config.toml
vocab_size = 12542
qk_norm = true
attn_scale = 0.0981
init_std_up = 0.0265
optimizer = "adamw"
beta1 = 0.9
beta2 = 0.99
final_lr_fraction = 0.0
max_seq_len = 1024
doc_mask = true
train_tokens = 737900000
dataset = "wikipedia_en"
Each number is 128 + 32 x the weight over its row's rms, rounded and kept within 0 to 255. Layers, rows and columns count from 0. The size above them is the row's rms in percent of the matrix's.

# layer 9 attention query, 512x512, rms 0.0468, rows 87-99, columns 256-383
size [101 105  88  99  87  90 100  96 100 104  96 101  87]
[[129 115 143 156 113  67  77 115 142 139 102 147 107 103 143 201 136 155 168 137 122 165 103 117 146 135 145 111  86 143 131  93 143 141  94 115 203 124 175 102 131  86 170 135 166 153 166 137 105 157 147 130  74 117  89 231 101 167  91 120  63 147 159 131 133 174 156 133 134 207 160  63 148 127 145 131 166 141 126 130  53 118  91 100  86 124 128  94 153 143 109 132  55 131  92 109 114 118 117 160 153 151 161 153 128 171 129 102 140 147 161 143 102 158 130 141  84 140 109 132 117  87 155 183 133 154  82 126]
 [123  79 128  97 108 171 131 150  96 194 145  80  79 163  99 185 161 152 123 118 130 187 147 150 142 100 126 144 145 128 147 143 125  85 121 110 114  63 109 132 162 148 137  91 128  62 123 108 102  68 173 126 144 122 134  61 138 194  55  96 137 149  59 175 200 155 125 143 184 139  96  87 133 143 173 123 137 142 126 120 100 165 163 189 157 144 139 143 155 104 141 189 102 124 148 118 124 104 119 152 107  82 150 142 111 183 133  88 132 193 106 113 139 109 117 171 149 133 108 145 129 124  83  97 143 144 123 124]
 [109 129 186 113 154 148 150 163 111  97 231 162 135 115 132 144 179 126  72 127 126 178 154 143 158 157 167 112  86 136 145 144 161 162 157 111 134  79  85 117  93 112 115 105 108 135 112 109 171 106  96 130 176 173  99 179 108 190 121 179  44 129 105 105 102 143 150 104 136 108 152 135 122 141 173 127  93 169 115 151 145 127 189 142  81 104 161  98 124 210 114 174 154  82 121 143 126 186 117 135 137  83 175  91 138 103 145  79 132 100  67 173  75 135 140 128 153  76  75 163  90 125 180 157 101 163 185  93]
 [105 159 125 163  91 131 157 131 190 158 165 101 152 103 123 109 152 126 114 114 119  70 119 154 145 121 111 114 131 127 120  99 118 204 187 122 145 126 177 161  60 129 163 145 139 122 149 138 129 101 112 131 180 136 181 152 194  70 122 159 175 127 152  54 118 118 168 127 156  87 119 156 127 122  76 182  68 133 131 163  95  96  92 104 135 135 164 161  98 113 138 115  87 125 175 186  65 107 148 136 150 108 131 138 188 166 171 171 146 131 101 161 180 106 135 120 210 133 106 127  99 130 115 128 151 122  92 134]
 [145 135  74 130 146 145  70 177 162 168 111 129 108 142 166 161  88  93 121 120 112 108 136 148 109 108 157 134 148 113 158  77 116 135 119 119  68  34 139 107 119  74 109  99 157 154 179 124 133  80 143 103 136 168 115 115 121 183  91 141 132  75 131 136  87 148 106 158 108 114 153 158 168 104 130 113 107 154 193 185 145 155 143  73 141 120 120 134 107  70 129 156 102 100 112 169  79 136 133 122 155  92 121 109  95  66 141  88 153  89 129 148  89 137 181 106 143 158  94 105 119 126 120 167 162 129 120 127]
 [103 106 183 125  76  89 130 160 116 136 187 121  91 145 144  83 129 134 128  99 153 125 147 114 104 146  69 113 113 165 135 120 125  61  95 105  84 137 112  99 163 170 110 190  99 176  61 126 137 207  65 124 157 146 139 108 111 135 141 116 124  88 115 139  86 162 121 135 123 108 115 100 133  90 203 140 112 105 160  53 102 145  67 170 203 148 117 137 107 144 142 127 101 109 130 168 102 115 129 153  91  99 152 120 122 119 116  77  99 130 210 112 167 205 135 143 106 181 152 131 175 102 149 128 161  90 155 151]
 [149 138 116 177 157 152 119 150 139  81 150 106  56 168  80 130 136 168 182  95 104 213 161 125  99 138  72 144  52 174 131 169 146 101 125 129 148 113 110 143 181 119 155  78 159 152 148 108  95 141 190 156 126 172  80 132 158 206 109 134 144 164  87 107 165  61 136  89 143 150  60 118 127 125 184  87 134 118 117 139  85 124 189 151  93  67 128 162 140  98 113 192  93  86 117 157 170  86 146 150  95 137 115 124 164 157  80  93  82 124 109 138 121 104 125 102 148  92 112 159 137 143  76 152  77 119 164 137]
 [101  88 152 105  70 130  94 143 158  99 149 148 165 135 154 154 219 118 127  78 170 144 188 126 132 115 127  90 188  84 121 156 123 127 109 116 146 140  98 137 134 168 137 120 127 151  91 161 127 161 122 170 112 123 126 169  83 105 150 139 144 118 155 165 144 135 158 115 140 127 110 182 141 110 111 104 112 161 157  59 155 113  83 132 114 135 145 123 175 170 127 102 187 171  95  80 142 145 133 162 136 145 192 153 135 179 139  34 125 181  94 124 125 140 119 131 147 183 135 121 125 159 201 105 143 107 152  86]
 [148 132 132 157 145 139  97 115 156 118 108 100 128  89 109  79 123 156 154 147  73 112 109 182 159  97 119 103 100 159 163  85 174 104 124 136 120  90 179 158 120 131 188 142 109 113 145 123 184 115 169 186 135 130 155 103 148 120 116 170 129 138 172  91 126 129  81 112 170 198 204 133 126 108  38 112 111 126 165  85 144  75 188 175 106 111 152  67 102  74 144 156  52 108 139 126 110 157 135 170 152 117 122  55 156 141 107 132 150 105 135 179  75 123 118 128 140 109 138  96 144 125 115 142 153 139 106 183]
 [172 141  96  84 117  91 186 109  78 121 122 134 145 150  84 125 157 116 135 164 146 165 127 142  92 173 111 150 118 142  94 130 168  57 121 168 114 132 157  84 119  99  71 184 128 149  79  72 172 184 143 111 113 209  48 162 164 124 110 128 136 148 120 109  94 118 126 149 134  72 115  95 166 110 149 104 123 190 105 166  68 138  85 123 124 116 111 151 153  91 156 149  64 134 138 110 173  99 150 146  73 142  77 148 138 201 124 148 113 101 196  79 190 143  91 155 177 114 163 127 162 116  60  96 123  94 128 106]
 [156 157 162  94 122 174 122 138 143 110  90 126 122 153 140 145 142 113 144 151  71  89 116  84 138 131 135  63 145 122 128 111  61 168 127 125 187 113  94 115 130 114 106 159 132 168 126 125 135 162 126 118 160  85 101 127 140 159 170 105  97 142 136 122 149 138 137 138 110 113 136 135 119 119 125 173 167 145  61  77  72 156  95 126 138 134 116 215 126 154 163  94 108  99  98 122 145  92  95 101  85 142 164  74  96 144 129 118 153 182 120 137 129 171  99 155  79 125 160 101 139 194 121  62 110  55 154 186]
 [146  71 125 156  97 162  93 149 113 135  89  62 124  63 130 135 101 130  93 116 107 109 136 106 115 149 152 137 123 111 141 118  76 192  96  89 205 128 108 122 134  82 174  98 177 160 143 162 121  58 132 173 112 142 143 113  55  81 129 164 167 130 167 169 108 132 149 101 100 104 125 105  93 115 102  81 145 164 159 140 110 109 173 113 142 121 113  96 118 173  93 103 157 189 105 179  65 162 104 164 102 109 167  74 150  69 124  77 120 127  90 103 119 107  98  93 139 127  94 136 150  97 200 176 155 111 172 101]
 [122 111  98 114 156 116 132 107  88 142  82 136  63 135 120 147 204  99 200 115 160 169 163  92 152 130 110  71  92 121 141 166 132 144 157 100 145  99 134 103  88 164 173 119 155 135 106  82 167 171 171 125 119 147  78 137  76 157 139 157  53 159 156 129 148  89  80 117 122 119 122  98 160 102 147 143 144 130 116 154  96 116 197 112 143 100 143  94 125 115 149 114 103 148 137 134 103  85  76 163 144 198 167 175 138 109 149 147 166 101  91 195 154 165  96 174 160 121 160 186 130  83 140 118 106 113 140 123]]
# layer 9 attention key, 512x512, rms 0.0457, rows 87-98, columns 256-383
size [ 97 108  99 104  99  98 107  96 100 103  94  96]
[[202 159 143  81 110  93 146 157 131  41 106 119 114 132 117 157 140  87 142 149  98 119 109 191 168  94  89 139 173 163 177  73 124 117 147 115 126 121 167 135 127 137 161 149 143 155 111 169 183  65 191 139 154 131 112 135 116 132 140 139 127 172 119  81 188  81 126 156 145 111 146 116 114 139 150 153 121 167 154 120 101 116 133 165 101 150 131 133 142 129 104 130  77 122 132 119 138 210  75 132 132 174 133 162 148  98 116 102 112 179 124 115 118 155 156  57 125 187 105 142 104 146 154 114 106  68 154  73]
 [166  98 156 131 171 135 127 103  89 118 155 115  99 101  68 171 117 188 107 115 139 133 119 124 140 138 116 128 123 183 165 127 172 102 126 116 145 174 143 141 138  82  85 132 117 110 134 109 118 112  95  99 106 128 109 190 174 236 209 141 106 108  99 155 105  94 131 162 108 137 109 108 107 174 112 147 109 126 152  90 145 134 103 130 126 112 127 185  79 185 136 145 156  96 170 102  86  83 139 161 139 117  95 141 165 185 171 138 110  70 126 137  94 119 101  66 170 122 117  98  89 170 143 173 118 112 123  63]
 [115  91 114 126 109 174  91 125 174  99 151 110 144 142 137 129 179 145 149 103 121 201 140  75 116 141  60 157 101 147  57 137  61 158 129 139 141 113  24 139  99 120 129 163  69 102 136 131 137 147 109 195 137 140  47 139 158 152 150 126 142 126 106 129 111 108 105 176 115 126 112 126 115 159 203 115 123 144 125 128 206 152 157 148 111  84  45 115  79 136 189 118 160 147 192  94 121  83 187 110  75 127 150 150  96 119 120 136 115 187 160 112  83 188 126 123 100 131 159 145 136 148 131 178 188 149  98 105]
 [158 142  88  97 126 127 132 148 170 116 191 115 149 122 133  87 148 132 135 141 145 145 159 115 112 161 135 152 160 107 102 170 125 152 120 168 117 101  89 159 120 149 114 145 141 195 138 132 132 125 138 127 159 137 214 143 121 101 132 144 146  91 124 146 121 115 139  85 130 128 102 123 128  91 131 175 161 109 212 143 129 101 176 113 186 113 100 106 134 102 100 142  55  56 134 115 129 178 103 155 130 131 103  68 187  93 121 136  92 188 123 167 122 184  75 152 197 137 121 170 105 175 122 185 135  98 101 130]
 [133 102  75 120 134 100 133 143 139 196 154 125 168  75 103 140 132 136 163 177 141 174 107  89 107 167 139 110 105 111  53 156  61 117 122  97 136 138  97 200  76 135 166 160  58  96 122 142 157 107 140 178  99 138  98  80 129 158 151 125 177 101 101 165  64 140 193 111 130 185 130 159  76 137 140 124 103 136  96 142 176 176 108 145 136 114 105 144  80 125 171 146 169 165 120 110 119 126 149 123 166  82 133 122  88 136  85  95 160 122 153 138  82  95 146  93  99 158 175 104 145 148 162 142 142 156  25  92]
 [106 117  97 131  83 147 115 173 169  92 156 126 129  91 127 202  98 117  96  34 119 157 135  79 156 151  98 112  92 133 148 121 135 135 167 146 126 139 171  91 152 199 117 101 183 144  85 122 125 128 118 135 148 121 160 165  66  91 150  89 121 164 125 125 158 130 117 143 170 121 135  87 153  68 174 138 168  95 120 168  76  96  39 137 118 167 137 167 169 104 120 112 177 150 106 119 119 152 149 124 146 148 113 102 169 169 149 185 116 107 161 123 162 147 122 148 103 139  53 100 155 160 152 135  60  95 166  85]
 [142 102 143 128 141 144 125  93 137 129 186  86  88 104  50 135 182 147 111 126  98 138 119  96 117  95  98 121  85 153 147  97 168  90 157 130 159 135 127  71 121  90 116 106 121 176 156 180 101 149 121 118 132 130  96 129 200 120 118 156 138 124 116 190 128 137 106 119 180 143  98 118 131 115 135 162 122 143 125 133  78 145 150 145 120 144 104  92  81 173 173 185 184 117 163  96 101  75  96 164 107 162 185 144 172 158 137  94 167 104 113 128 119 144 116 113  76 126 157 127 109 143 143 176 114  85 155 113]
 [121 125 134 108 148 160  81 148 128 113  72 160  74 149 165 164  56 135 138  56 130 129 121 120 171 117 146 142 143 126 167 182  78 190 121 136 129  79 132 141 130 138 150 182 129  89 110 146 160  64  91 100 171 145 187 150  98 132 143 117  65 119 115 150 170  98 113 175 129 130 129 112 157 116 109 116  93 103 124 106 138 111 159 172 178 150 162 152 215 135 109 167 105  74 107 108 191  95 120 111 134 147 117 147  95 127 154 136 122 103 157 136 145 133  93 164 100 141 111 100 167 104 194 133  78 164 145 111]
 [120 157 179 226 128 145 160  90 114 144 119 147 163 155 135 138 150 120 200 201 123 148  71 189 103 121 139 140 120  85 141 143 161 119  80 153  88 107 112 109 105  77  84 185 137 148 183 114 124 147  63 119 113  74 103 144 145 152 126 100 115  75  84 123  99 167 102  90  70 221 188 112 105 105  91 131 157 142 139  91 151  87 138 171 127 133 118 121 117 125 173 136 136  89 121 141 154 126 150 126 196 133 136 109 162 117 161 138 117 105  87 102  93 109 110 160 125 175 125 162 118  74  96 127 177 110  61 187]
 [125  94 114 117 136 141 157  92  68 108  79 106 136 137 157 154  78  66 167  98  79  93 124 131 127 105 102 179 124 116 164 133 154  93 119 192 168 126 147 148 122 169 120  77 149 147  85 141 135 114 153 103  87 132  92 117 141  60 127 110 103 115 123 106 158 114 140 167 148 129 119  80 158 159 117 124  57 131  96 158  69 114 136 107 175 183  97 133 123  93 156 119 117 185 107  85 173 117 145 154  91 156  93 136 155 124  94 111 172 123 178 111 194 139 147 136  87 141 120 137  74 137 161  87  92  96 168 150]
 [141 114 155 126  88 136 164 125  81 114 153 138  83 163 166 116 167 127  73  99 174  79 148  72 101 139 135 125 103 169 113 131 136  99 160 127 118 162 171 143 177 164 137 141  82 213  88 145  92 140 156 104 134 137 143 153 165  94 145  98 110 208  89 105 113 151 131 107 111 157 132 121  67 178 171 158  89 121 156  68  87 151  66  81 149 130  72 146 186 131 146  72 154 109 124 113 152 159 183 123 106 130 152 146 142 125  88 148 112 125 132 129 141  89 181 121 129 167 111 175 191 120 121  92  61 109 157 122]
 [113 101 106 155 136 147 123 168 172 137 152  80 115 121 195 114  75 128 146 105 144 110 114 169 121 102 135 157 132 104  72 157 136 174 182 137 111 157 136 179 109  70 140  98 111 166 133 142  96 162 140 154 145  80 134 212  97 130 102 137 136 143 167 185  91 132 134 149  86 124 129 132 152  97  94 100 127 133 165 153 165 117  87 105 135 124 127 117 118 185 115 110 158 139 106 138 119 165 115 162 136  89 164 124  82  99 182 158 123 150 109  99  94  68 190 146 153 135 151  75 163  93 140 171 143 102  49 149]]